Part of a small language model's weights.
Architecture: rotary positions, no biases in attention or MLP, untied embeddings, normalized queries and keys, local attention windows, gated attention, value embeddings, hashed n-gram embeddings, an embedding shortcut, LayerScale, capped logits.
Training: a variant of Muon for these matrices, 8771 steps.
Each number is 128 + 32 x the weight over its row's rms, rounded and kept within 0 to 255. Layers, rows and columns count from 0. Numbers have three digits each. The size before them is the row's rms in percent of the matrix's.

# layer 2 attention value, 64x64, rms 0.144, rows 36-63, columns 0-63
106:159173135112161176087119137160159110121150138120110106097109176212118172113087119152091097118133092090118156121136099177186107178157132059126096102165129173157143132136135104081112093113088062
106:113147110062126124112120125086120198068167136156101148151141132126141176089087119146102111150145096156134193132128154156091114099149161118091099101087081141125115136170100192172168065157070151
101:058121119138162130096127129117139104135144072113171143162144099102076106148135141107137145101169131152132143106148135134182096154129166145153126115096141042137109080138199194057131070176148155
107:132148132102145148120052176126114151174114097081152105135179048131113150103066167166146100151131112079111072122145138116154114104162097157172143130090181106187111158122094087166120115134153085
097:099137140168126106140130119173136151147175106161088117077128087149022111135146146139159163122104151101187121114110090215114129101157113123121093132124115088122104107146089068159168104157167078
096:153077186118164102141167101115114173119126149177110080173112117133117155067123066137109117162171073089173127083109148094122105106131157159178104162108097141121135156169185114104170172107094098
117:113142139124169096116095113159135074137132144147149127174145127112160171088127124073157165119072133166113114082098146079091123165093138134172104149126149147228096150175064134150136081164107080
099:183163129118157132095106144073128118111142120113120178128124132084135077135189132165142125174077122150129073152169087117095212146109162100152062111089130130143101122153129156152097106190166078
104:128152098117134099138088109128145112151125097165157163217111114124196125084149151153123150136181177102097076138157143170132135107072122137134140101121094162128118122066128063127037155096148143
117:121116120111072162132101151134133105112115166147138156101127119140202097142083095024178113094162179099146079112129123150153121094122116113168103131135110161157135157110119153127147112098153235
111:152136095117136093120126089116089135152127128117077136116136115108177137082140131117072146106207163134151129115204088135061121125095149130173135160141136105102185169085063151140118176184162089
101:150121136103117111077191159101145100145132067155150119120134123091109161168110191093148152148096091159099076103069114194135134100116146167076094146128192088147130135170096142101130168123186105
092:161096108110147163145113111129151146141122116176100162131086104126116133179080085095126168131110171067080195150137117138080097143214129090122106116108152187081135111111132086078114138191143145
100:177187118114166155098130135124113125191195142095121126136138160090147175128088137118161133116136112154111140093089098126156150124154128158125108201166100055044090094167182114112108101108119101
102:115137131199117162153171158057149155109160161042090101158130091115163073117090156112130147089087187103135156123088147138142144156144114141115155129109100154128190130159159150116089091072111122
103:098120176121119111063099078121085153147181139067126154108092114159133149164095149135161104065194088121110119170108126138159217157147134164071124118079112156104150106125114123180139124148111133
100:108144099126146177138187156124112124111093157130121075174114091137107107124082116095076093106123138079189157146083103103148176139120185204118141100170168127097147121099127219130109157146127114
097:125133135093181135124133123076123162091047083119114141157085083192106183138148109165102133108078109195124174097132125153099143158134093116162114141130090108056096185084125135132096109153126125
114:183115103112053093072118143124139164152119123152108109121141130119110133079113130119197119115128062071133130168118133091097198169131150133126153102222103098124120111153129149105133179106171173
101:123169124127140100125124124141118099126105154099074172205127127137156123149125165106180158121164080157119073113163133098126095156147153115104098123122196107156111102152200123082189115037138098
096:154153146071109131132109083068107139168132141137132187078166125118133066119146149083061141131132121100124119156136190163097142146156143109131144105108123098097088191140123127126169164085195058
105:129093176084169120107067106133123118075110146140151109130129122167159102072117138121168197157141084157115162099166175112207133189150133151099096086161106125115138176100139088155093178135103131
101:109081078126120164119142099124079128141192118131138170188176125156109134120077096181175111131144141156120090186104142109116112189107090099135114115147148093126081152172052140086161088137162106
103:139152098106135128098113158104136142159165163119149157147147141215148101177170111102124163097065090143130092087135181122071084111095203155092114138126127062171148078131090109149136117095114135
106:111057061137149161177104126148122095136048114128168175168107199165131102120096160141100146120129088115137154172158060124108151140145157136154133103093071126158166114159098095104149139099138100
109:111133061143158110166140101130179122169171146100095155106137086138139090146168107088131113145085041137141116068155187125100117125135110126116087165176114158188136159078099188133126126134150087
105:118107150115085219167180069155150173104090148151132128142100099088111102187114141174093093110153114151179135071122150131052135098140105131137158096162131134146112111100151180141077112106114113
103:183104089115136131111134096118125040115127170129100109115119091131129133136120164128202098155103134113139189116153102122126105075110080117216120094158128129095182103152171080138176118168167104
# layer 2 attention output (transposed), 64x64, rms 0.234, rows 36-63, columns 0-63
108:140106092132200140122083136140144113175160180144100155053110166166108097023154124165082171098146117072153129131122112161099089138106114105148154111171176082137144144135145089121134126125141115
109:157140172109161128055085105155150098137113123137180106138142123134119092110120113136181198184134102159082107104133160120068149137157150158079164098092163148147145116118108123138189114095045090
104:096154081125188146129167123095130096129123148108187109139176098062199115105131124150100114099155143181155158151148121087131095128121142176132056108071088103143090131071133178145145179141132133
106:144154109107140099162121196112160131132133173134148096070150090154115155116051091144099133073118146116090140165123138106196170158173097168084129150152121130143074148122096115175094157056144124
094:154084140087118119157111138136197127115148104137077092138177063085161115093097166135144107149151158147144131137135083159164161155143217094151114137126110112092107144109115152065095092091203128
103:169126192131123088114152139125149087156116113167154086088122142128124140084113119164129069128165095144099150110095164136088126129102130136163066203085161181112167075133157058130181121150103157
119:099152164134111166138102135180190130099164177113134047094092145170144177132124148156162087129106145175073141122124127092129110136184083116116148102141130123100116109050116185139141091148096078
101:100128133114113118087104108153099167160124153067112134128148110164146149162112157176188115118145147181123101115121016105090179110173124095158120092166140171080079136103068142137144157127151143
098:121102098161118082115166146121068149144100126144122100172111130111156160144061116192167151098070116076103146097117163147143181120119082094089144101171144145120080200135176125111139171132178111
124:106099135119155110174169123098124081135093161093176116139135130117131108152128120042154143115149189129152203076110157095098119115163085104111163149197102055163128136168134159103123095162107113
107:134165159147090111111105169176043097122175096154089087134128056162152075162094131164153127117190127128150124139157125133152118133125108076102129120138117157150139189159081118110181060103139121
104:132153198186183139129130147118173148135109109167097096190132157096144098157114174121117090103118123168143072172082125174125149125154118160143074083121081080136099120102078131153095139060140119
090:165138107120191148177120100137167112157120105115100160121104059119181146119115165076134175136132099018168115145115105079133104118085111134137103116116170139136136085138153190077153130148144158
097:135161113146152131154040106105158172135130101158119163119151163119128113162133204133144131086065097152090155139109094150114096145133169107096105131076127105097120127132135089238146141166097094
100:097126178105110138135113071107117137135139091171163180099127163102161115164064091135088175071133187114159165118132095111125090170135120106159170120112142118095153090111166142145069158138059180
107:098148167132149072106109116093087128121142186116092206063168097117119059154135115104125140147085108127180153143124152169074186145144164171105142101089077143119116182114132124126117142173142100
100:105148125097115153110154090153106118149092085140168138141093142136139115153138175118094066087186151070155160162100124128084102200094118163161165101081132129163146190134144127170100093058100142
099:204158089078189144101105077132135136134102054118074097114093083113166144104180099120124187123117075135127112112138172102142167162128158126182121142144124196133111169125140119138151143128089099
110:129104160171106170172177136104119097094155089137151151094155170153101139168157212077150147120144105108139100140070154084098149103079162168128145124140092120117140153166097052133127125074147087
104:123122142127091118206108177171094100139150177089118153118111187104171123167154138110126092096127150171103159138154141174113123080093084155099055128105146105081098122128149150124134206125091081
094:177214141137103125139152116143112112129118076126148174124173107169080080120068160114117117130137147112184103153151147181139151065122121119079102178169111105114101107146056129110140186087116119
104:137148110127164157159139131139056132126096160113109090056094102160133160144133130136104138154125070113127152075128208186075103116151148168184132135131118166143151155063122098125103152149150059
105:135134071148136197171113130145146091128145105102089148124195151120165093081143084146216110092108145152138110176084159077150156150103134135096159137101160138168085093101068121087138155130141113
108:082122115136119155112132124117148100198151140103118084159144160180131113153151099100178115091080148152137054085183150172118092112155140188095113173132123086063125177104098176150147120099121098
110:196070105186096154154089121117102104131054127065126126135139131191127111103113099153099155080096143146139158178162133105106116103126080137145131089144151135122163192128094163079180138143148164
104:091164158106124131171100151205162079150194113104151163125076119126122128145136118108132059104121132128155064078184139082142165124139124089184093162150138122123179134100066131131122092116150097
109:169113077067078129092128111175109167136149124136189141128095115117108140098104105096173126131148176109183082137138169119118144068104116120216118132076129125151160139159166137173089085118112176
108:155118117136143135156105104093117045178133126157099187069159101111167195163096133141116131145160147149038108132121125115130088097100126062190170096147102108121151122147101131137174141101159126
# layer 2 MLP up, 256x64, rms 0.197, rows 0-21, columns 0-63
093:114131187098123107109121107100151070131154235139121116172140116144131179103134093158118146150122174098147176122140079115098111113119095108127117193148138210128157114105059084138145087115125122
098:139135054108101097133137147205164110133120167097139165086153136141140146149166109138155084084138136145183158117153095089161101142134080072126090113137108115106145107112130215148098079104105194
085:083091124195158146111116129157174089188168083143157128155117080164120094143124176125121167139133126174079152135134114167190083105153097086129108154049125117074178112122118089120144106099138137
095:151115119145148150111127162180095181130077135093087103061114086177128129094155126186131140166128116117097085170108069129076110134107103170159145120112147157144086083152123228147126134142129161
100:178133171123129145109126155213122115132177092129141112128067146159114090173171162093106161188108164141106104142112106116122145122083078085105111085153063126136075120160137103169099137141187096
104:183182155119143106167122162135078109104128126110212132070099123153116166086139092080162129132121099163174152134111117159115061141086162122157146154090075074144116129127079104181139125138104166
095:085089102152130111157142134176157122078099147078121145126182089216173121100086098154142105179075113166116110148157154119139158122150074105099106162105182114091112101146119179121154145098178109
104:186165172115169113111151115116073111116073169127120141094200113125091087106082103105128107113076158115195113136160077093158117097118120182117153173121077161103108129139124133151081172154168110
097:182164104130175180092096147101071166130064111124162084077100120117130134085093118169133147123181084078133154137099110084136148149104133105130152125133163152136146191165144137164151050109163144
097:144107131157112108187157113151132062122138124154083179115174137085119126135182113089168077116155121117184169118094160132148122154052144097115148169115113113091156065088130104133077183141155162
116:127133134088110127135114093108157102117177165146146158194144112138133158145176080094132111128073102136122133164144155168138140107122189063090135093137114065165158055194154136089064121143103129
107:134146054094107159145163141122121075122049170132079146103157152137150082140146145136089111118119087145143169149130140122099182102170166120165150153107124188086127093101118159188166124060119155
095:101170141108139112161069113109153138160144171104128099115155169088155114221065148151148177066119135122102177151120091107152136133105081108130103138125113115073123165083193138147070130120139160
096:097041143120116125163113124151164109075113141193144160162187077128146130155136103190148102115145043094149113142146147119124132062115101136113117139117133114160144107113095194114159118173183137
099:148172139060134218135098153202118147145147116150081203122152125106055079114147091126122144145092116102108175144130117137151157165106156107163134119172172098125091155155128091093106136101129123
096:181175123142076076136106173132138102150112130168143084165171155078086134192112147136192085107076112106078158152080129099113105102115148091113149125137088105120123136144078132170125174093173155
089:162101086164199114114130113114041177134103149148131072169092099170085139151126107083133184158099123160102121134097159104145117153155143171062164186098148116133127149168132083093132118119146141
104:128121150189148104163165090111140155092104206166149137118094096105109117171111198108163162131144119084074131126171127131091153131056123151100099081099109129134158116130113164151168156054099110
113:084100157150139128126164132131069118150148158202178143054081093096131149085092108106140180104153140187118118139142094154167124177087082085142107149097162133141116135110142199140103162111138097
101:132209125089135167131162119104091078150101158095115078133126148107098177153147167134197142099123066093151110117118129075133116129148109143115156071117110106127134148129082124167133190106154213
119:186117103138131133097165151130166133188154143155105179152105102082114152146137044129147107091138107120168166158154124108092158151070085068128116121170117141089113128064107189168083105122126110
099:127134089080142134177100098167120165092142118094068101187125167114117105114148129157149165153152090141109149090116159099085142107127103133115180146175141061101134131130144145188154087134167031
# layer 2 MLP down (transposed), 256x64, rms 0.147, rows 0-21, columns 0-63
088:160140137124117126129199170130127140143089086102165143153139183132126090153081156132148093104112080174153043076190151136157140123118139131079125080104089093136121122065167088168124137154154095
090:146100124177106105097080089077140173137175109063114121193106161077088125095127152123163175117169102159099123150057092129123179133129170129120121116073086137107097151166150181101144129146108119
081:114144170077119115121169142154128142146125104104174128136074217107076112136170121149073113120060163168176154138089112109134119122159136163157131148159139146139116070123074124063165109183125097
087:136094131144073090197081091100134071170123120130088192173124125116110130131109085128137138145141140154142190098138110118081118086167206088129080123165128119139142149141170144183080106096111154
085:158164149162095124166164150099176128081039125127124118113146123077074119103128140163181165123105129134177174146102120091093152164129111115123134196113102133061130087121175185108078112120127118
093:093078091145138128093140100173179131120107115083116156197143071135129152187131138080047134110107093167112161127128124124123147111159119071071140101080148095117155132180118195092121124142151115
086:117135089168117124146161084095168167179145082145176160183084183192093085130113102115085103156136131163123115184090105143107098120065082138152070131113172149142163150140129136145159130113097095
097:165100153151117188157183097079136140128144126094148161154138116125146179110128088126123056190147139138097146134114167131138113122201073048182162062124136135105099125109105077124117142109147128
105:137167131130164107127171128108098166191108108150097076127127136113155085051150134114112126084179104170102163145152175153139143090021134188147128164114103095137143084114112120132107169099110131
096:137174136106129138070095097086168165114136143095195121118084141108132180129133148135079146091143127108119071142178120103152103094145111167198069123119155138087112129174092137164149040120110142
097:147137089160125149135154179098123147152163085104153113053096134123092108130118200180148129143218130137134133118137101080127087110097072177142164121151110166094162132068139063143134152119125106
117:144084134139081089095085115113127136139081081082102105173145108142131175092121164167125204135140100186178166139109117134076123165134113115100108165149146167088087100088108179162120178158141168
090:130101150110101125075138112163140116071144136157091167091111081144075139086204158126090096139117122159138090137188185111064179111183132122089156144110110123170167105143112159085164131140117096
095:112191215081124163078117107093138128153043123164103124142140154178196113134134162135100123088145116141136111137108108121112119123121098210116130147141104159133087119146108151147118051131085148
101:136081171144135043120144126071141136152128156116108074151105127168156162138162153151146161112171120137156110156123126130051074052144119138129155111037137186105119134096122109152156122152149116
096:103097104073189151060084070177108177133110160101162146091123057174145112074155100141124185151143135139145097122149143136144093133170102167130084157188110115136108141110152152105155154155130130
080:055149155121141155168154135105190097147095111142076141108113163087145094120105161154129088122129194167176147115150078083122119158138139147152098150173142128138194094114090086089128134103201153
100:143164144110149132111116095083119133121136114083125059101165159141143161097161084130122090151155153078165151165163160081221126173178105125129083113153122139095132090126180116160076094111177147
112:084072113105148121108149128130106078119127150157153147140173112143114157096146133121138178120154149128143162116085098136122147159147194118183133101145143147209082075042116112114150124152112038
088:098069133177143101117108185110149165068136118169130177175133111108183115033083100095055115134145146168139140122134119166104172129086096103158106148140157147135125150114152142086141149169139098
118:149156105139119144083132143099147116130152110169115157136054095134138138160141071167159146110123161098171207076190116094143165121106117082129088101125101096152090198161120194095106113104114114
086:155096148141099102083172155113128078145085104071126211087140103152102177133116168129109067144110190117196121177129079142103095141155116182103097140104147129120156157108152161114110153166137153